Part of a small language model's weights.
Size: 14 layers, width 384, 3 heads of 128 (1 for keys and values), MLP 1024 GeGLU, vocabulary 5470.
Each number is 128 + 32 x the weight over the matrix's rms, rounded and kept within 0 to 255. Layers, rows and columns count from 0. Numbers have three digits each.

# down: layer 2 MLP down (transposed), 1024x384, rms 0.176, rows 779-809, columns 64-127
# gate: layer 2 MLP gate, 1024x384, rms 0.0934, rows 780-810, columns 64-127
# up: layer 2 MLP up, 1024x384, rms 0.0945, rows 780-810, columns 64-127
down779:073076172168143128131110150116121113124141112165137055101182116094145097165136149099139117058139132117141112138126175104110151115166111154158176175168132120145118136104154106143103142094122160
gate780:146078145087123127211158167110102124134140069117134122126110139080128138137165126114088099132143123082161108097110147107150160119152082110090153123156136079136078098128118151139108117138118122
up780:144151145147139088107115091125091033130145151060134079099126132094080160080149141163109101080140197145126116098130167151184156146226067173118154136162141146130191086106147097094076061158141078
down780:128149084165183124122126088123114085129155178160099137094106175104139185111155150149135158068100109121106141137128081161176113149173101149118131121139140135104190136089120179137108080150113096
gate781:137120152141144148177098139096100168148149144091157160129114182166127134118094133149140068107109065100181151102139174101119135184084093134150134205186150178154125191158126102128159149065086168
up781:096123147106129102135147148115128114148141120137046060074190114113125132134126138152141186152149151163147140147096104130118122098153131172170141086073094152081130137192155193119139102179121078
down781:171143106097110112073151135110125115165185128129168110131187131121175144102190122107161120165161121090117122131116120101106122129211088138111114141120184145036067089243098127133129134060198162
gate782:090165186109080102122096068138196169139074119099087158114149150120119165119086141107071111074135151164136050136134119083170155113146102142175115060128191095120140118096176126039113122147057129
up782:110083115125114119112167135159087150170116108151155125105048066136111153188149077180143113134197041103094207175115121168116082108194128132109147125149084157118153091085114150103119131138127074
down782:115128100127099103073113120166091137095119134109127162140053083120161098105169133174115116174172087122065105154111125188183090127148112097136106138145081168058166103155129091181139139099164115
gate783:154147179177122150106171119126131141094125162139137147081115171125101178107125150179110153156124115127116101151197112167069133100127098058153119140035151098125120119175134124127123148152131088
up783:116171180122129132082175157145126129123140125129090162122067102148117122062100155125198205143168168117182158097145135173127121186139159176097111183167114148139125136109171168079109114114157154
down783:083141130130162146112117075157113145125148126104061199105153094159078119166145154100136181117113144163153089140158092099171118170121125121089150115189148166103169112122133152071110094108049149
gate784:118114183157104147126107129196132135165095127133107112122151112109102128116087077134109129136110116067080129196078078119131119098132091122088132149126163124087132131074064143084158185120124085
up784:077191169141146069145080093079165179095201078128117159079187178134154109120088083141140121132143180105123129078134108129102134068102141102110129175102123114136126088134120110120145187156160160
down784:119176126102118121126132175074139192119138144135120136094135137126094083170112126110142043145135168110152125126082054173140076058139106151130122126133141108097093114141090128094126132126124117
gate785:148100076121103175131168081160199108162152151115084107125134171080113148159106107091139152176092137169157122133103144050106101138094145186157176098170160195147064172174094095170091055109151144
up785:116087123064062159123123155109112097162147140108121121159143139104088147102104162141133078127147139164193146107137185156145167129157125091147062088086125078117205064176223152124133121149156105
down785:128135111145141178078121130133119109123136102089094191148147115099128094147098108121152164122143165169116115080160106105119158104179126116100143103084134118089104129147130143140153167131115092
gate786:157111141179095187091204115170090078121179094116111104154082125107103141120125142121097104115140144150098126110186065113151170150075097189150124104151132185145124108107133107111141147174172094
up786:173177202141166169092125108085119136160156133180059178082096116177113086117066116174104163084117159108147165117098124093152130090218113146090114185171106169190137070115128151117179178143122081
down786:159152135110128128173183160131120173105120132147142150144169127221079140112102083099098106131141122136151203107111131088100057168140125161098121123186154124123087114161137085079136134169164105
gate787:117118124187070121166079118138116136110137126216096208109148116124080093098145154089158079187094178114109134122103205130128119101148079100114180123145134156126082130115118104135093121089142191
up787:136123188111108156155123131158105064119132118086146068094148127108105191145121111122104164127108172103176119117087138090124149105127100109162079153184165076093112111107131150047175137060149059
down787:131176200108099148154138096135121137146119119127132105123151197125128111106142136071128148103157073060126123142145105133108132165153089107128136062092150135132127115152139110138167149121138110
gate788:136063070150149166131107109135176142161145144131138156139061155127040138132159131166134123129128157127135060120201133160073045187184165088130085134170149139174205072129125094108153060083090156
up788:125125147068126162151113153155115143085134107079144101135088099155148149139120123123127166117073121173113175121098152071093110126136107188135138110146188080085090136133134113159101176136099132
down788:121147165099154126100118163140112133126125161088132122099092153161149126110116143195158142164149084165141167134078137125138176067128151200142158119159208069070145132109134100142112194173142056
gate789:107118113123125147147105128103133151126113131139210183131089157133143111137066156168116117113095181143178150164171166188173124135128137169149113145096111115095119165109085151115120132101151118
up789:130155146146126133115118122159171123150102167180054165098137103137115096162107182085190184144112144155135170070124111107091174197088192159077149133104077075060137096094089136135201062199175124
down789:109075122101132143164075146114102045178115102204096107097201166172088064128094136119092141161112116147106136128173110126114127130156164121103072094071164118123146117130083144138155071152176083
gate790:132182138096087127088098135143119089100099133200166166184128088169151142180135147138143160102092094116132173147141147108086135167101131177111100116133121127109151137096142187121134102109117120
up790:163152108133118117119161129155149087150100091109136126124099134131149141078108058141098137100137094135169087080171133133133195118179170149118072169104142117115130085174115127123154116080131137
down790:134149187127130119178206146067122124127107143124129155128115161118087168111170181064087121092148068137125105112126151109157138103178085171087147160122113099188113142140122130098162147104111159
gate791:165147143130094144145147111164117184121078158156151133171147153080102075099089148139085152156139097127124057107112146150147103149210059110132109108141153169159171170154120176165125122205146128
up791:119128158116137075109172128070086134107171192147108136165077116138175094143098145095172134119085193059079112101157181100074101112169185108083119102138149130072112124111084146122085085086053137
down791:140176100059123129137144100138126159118054102159121113102121130139139120086086157084082078107108146139138069127152136082124155164172149139118151103130161084145152163116122127089115178098080159
gate792:081116067131157158091121096116088114161145100054102084124074105139137151076150165030123105141168145113113153088062139128176117161135111134142180143105216165155141106094106126075122114163125141
up792:223133111148062168120119092153111124141153127125233110156121188104151154168151116086123066099087154095117084142170119071162193121155149087162090154142163145085124147126179128190162146152115131
down792:154176119121131132117121142127141170160110171150100143126171133086104159133165146086122142106168156161099102119125199087188188153178116089169096151161096128127145113071088152095101160158111099
gate793:083121110126171120105148159125160171072066122147158146140124182109120136099160129125139104171155148154135211143156149109030157112142113156149137143156130101085130091161077093111173151129148113
up793:122153120134073150121135073122147142120126094068183154126120171151177145110139114106113145143142109161098097114180107156153104135108139140100119063142168097097133125176114175063084148153168174
down793:123155119111151180114140106143092082119162103190120192185119189102099107192112090075151105120116147106186144167125164142144185145097108101143100159108118131100137166080134185150128106115102127
gate794:089107166070110102177103143111141077099144130119085126119102146128144102136165138117104080071108137156092143094160115147113170104098118126142163179141114160148142172132116128150083147114109031
up794:101167134077084138095127148146089184138148153132146098082153116149118098089096146134098163101206140121115069137084143151108130109127106168119125103110089127121101126124128169148135127180171118
down794:147128136151164095123126170107127159081154129187083118132149177148173153156128131156101098167106135132197119133095124113149153125145181161090089115129140149148084159108121168110112088118171104
gate795:118124145137139129152101134156162193155106114092109110151187124163127124094125082226120076115115087136142119063101077160098147102149111136113116069145110144107136139174151168182206166069205109
up795:177089107089078137123151139132118165140113140129146085077228139136120113159114092119165053188162095143145083118104070088072189133134152160072093101097075098092075085159124185108127162130129107
down795:138088123131089117159143085068097131125087108026139141112159166116170108102109083155211043139040128120113106178139133123077194141164116081107060154169125092085133088144138202160165134113103114
gate796:117130110100125164159171137137164151150103095126122107087086113145088094216122162139050120112133137080113165060133127140078108120109078103127122203183144114103088158097170118110122108090146102
up796:175070114121142144128109134096138120122072146112153129160173126127118157119064110126113116134145119073113141092135098111151150133095148092118091112163135066116140122084115067101131133182133182
down796:117079090137134147161125149079117170116089132108134148155109163105160164162127153162130117143148117148109103114128154097149098069083080158141118118049129106034140143180164095111131060146172144
gate797:187175202126121165111119070165118095138158165105096111114112113140122154128187136089122109168095131115114121117111172126175163130120099134149168186145154227109121073117106147129075080168060134
up797:066206169106158152127102129112091074185064129176044118168099146097153119152148123133143128103104128181140150165121129120133084075107165106122101177144098081086130168112191123130119160144166119
down797:112138068076147121064121089087086124174088089135110132108088136130164087139177151122103103154140118130108120143077115128129154132144119142082135160156130162153098130111198091147123121222130159
gate798:125062118125100064145110138091176102113139056101072156164129156098181176145113129101133119129167106081168149112194154159107190105128121110082093145096161154133116165133041178118077125102089150
up798:169173136093140092162142096132087154155148150104149180176128178123146132156129090059099175137142138125164095140164177106133165102076155127146129157113108130086107158116100160109159096083123132
down798:128155101148142142115100123151122145140208118149167139149170144138109103079105110144093152117156128096192082115087132113109125127086099117162129111133086068089154160104137104045126132115095134
gate799:094128119148188140153115117117127166127107157123162145092099189175103147126119153106098095128129092159151129181119074151089113172143115163114066129107125096123127094143121155118103149156152103
up799:115176187187149154114110163144138098192095107159086107111080134036169160107125119116101130139115123138130124182187176086160171135153142144160135158156114129117154149137131118114163140116158109
down799:095114133153148058105094133144173068198169188097068106140137119123117140087082127137179132115076203052160115150133123118111142114147170149129171138153148112095096140161092111079077108073124135
gate800:126090150110082149142132133153162169152110069154126130171156096124141157167072196116096049135106148080194115160110159157111178036100143159140171171116182082129182183077141108118148070079171133
up800:113108161174040149131190121063155151138117101158080122140155130152138097128092118149076132126170130098152167178133144113119108109130104189047190155109097138196170131147099106082219083080118143
down800:123205149120129132116137095112180085144095112174145127125108109175171124114135141193094082056103094094138187131129125150132167061108065105058158124141107093150145127162161171082155085129090174
gate801:117127161148131194137208138205065124136093153216082121110138162133134131145154060121087156169124171115134101146090157134181104094134094136138120161134110138116096178069139124161140159154062137
up801:119162100141156158113083103187102164164154095147118192163156122125169118159113087155116101119132176166067113113174202127158150070134094176162144143160085142085135088119111144122053082179113119
down801:150119160126162123121151083161139139147159066158151180158136119149092058095157111140157146194098105118123148097119139130160066134110155111163153151140119146140162131115101160156063111179143162
gate802:162123130115095161106130143118114081110129131251106094129118168091123154112106121115138134134124164108085140068109099100183115108159079110091143133091099071168141122107131123130117104077027114
up802:094138064156095106160032096047138115184107102129067151104099139106110121147122119168154076159121125129075096139128095176130169163105141133121060072169187149162117115135120104103135081121147138
down802:098074110097086143129086070081147106146123106117183101136160157120136145101105106143147094143160082098090112153067095119058133079136157135164155091094126186146096143115151144105147039092170165
gate803:110169120134169130091100126112066165070176158123130124138172084116099180140182125111084170105102118151183153130125153168161143149054121137157146121120159189087126111185130183114091117206118133
up803:126133112154054188098122185091134104132181120089155175148105152134151188144100109101137102168122174063080122111086136112088143133128083127158147144103114136092113152121133130138112165116087169
down803:103119106108145098102149044117117110138124130163145157176133133065167080114122152131112133188127107093082140134133134162117138095142081154171116139170142140158122086183129090113132134095157129
gate804:144166192133103118081152217089113114190098141096112159102074139157149135175113082132201094120134153150161117107127114088174102136095133160143129117087135092128067183111167110146125150140109074
up804:144091161112112144086158110094098123071166134147123140144105099139157149108122146126137124132166084127150139112163083117142157145115122079167151187141134140101114107135173132091165113144166098
down804:170037114102155113089081146114120120081171083150123163122114069128187147181213150183122110075162081139107101106135084103153051152103175081169146168168129165108090071130163168124165089159170132
gate805:138209099105123151079117125117169176119146129135134073167098070127119162141157190081184156111153113128094148117132065135105127131190101109142120071136126143087111117164175142143124097144086148
up805:164177150136143161105105104123113117169156077114163133144148114150140135158139169149164187131137124162095176047122071130083105145131131116103070084111145181068097122142151143125096097109153149
down805:141188202115166155109102110112121149107092084063124131155157131142102125203134194127128099136140112108096183164145146116122127162106088132123115093138174109088076111141177148107104135136103076
gate806:147077129119147175062115107101128095146165179194164165175169156102167127146136081139083117149088156143093085121101173135109183161105181113067079187162106084173227180146195136185133146139138092
up806:161172158153060132118059129150175098121124090110161139168120089169117166121105086098111049162123075097144155096107174061152203122151162158162169142158131094107170114094153123130167099104139145
down806:134149124077171145127128146077149142130088117192131137162160172127159132113138128035142135126173115134135179101173117145122146130166175198088134182158131142130113085134148191161109149116121161
gate807:077084150126095175178104087136110177079149107164149078146102079058113127131115162099164153079123094146135150110125159149163146118142139126135125150129093152094112073109124128149105118131073131
up807:108104121036180152113104133122200184111151113164109116084128147117132068162104118100076065153148048150130071116148135141135150060124094106101064126136113079111090127145143126193122128170130145
down807:149133163082077176135099140152148206087175126156159172094130153091156160096073048135153102080121110158151112152140123177176158160137134089105136100157091116090128126161138166169130172125135120
gate808:138156113155125144156062111156119078114150144129136091177148096069151084099143081091136110170114155138119120140159121178164154184184051167139089167104200146077192098160056103102117135155084081
up808:127155117165174180121173147139129114124091151128165149113120133105144142139116106077132146129085138108187121089143197127157115093139149154148175116145140036155163127063117152131106108078115128
down808:200205167202159128094153172109150118082077133187108143140152123105044076119117095095168161132124180120124112136155118101101155133177061117171139134165143143121229077135114123109085081112114162
gate809:112147162159112129118110144151255122184123089167177137159142122149168089131096176140168154108070091120106119146129095169155079094136092161150152149132123191158136145113191116052132071158157124
up809:147205130106164170140135122111100145168117192133095121131122154181125153136133126125115152134138145129105077092116117147109140184148136080145144133134102146085169102078048124125188067192112135
down809:111132157164174133185116128133147108108152164112115161084096117163088163190132079113140115144106097120125096161120093104079184189105126155159114157109168081078127120111051129158152132076088119
gate810:168153121113129101123146136073098139212125106160098159176130090097103102192096130078180098121166150157162126105187109119093166103126152156068155169171141138109138104105158095096137205176199105
up810:167093164112145123162154085147047117100146138168165164069056101120158018152128095094130196116106136106174112118148121149129099105113104106075133119106145111159150135064195160128172185105157084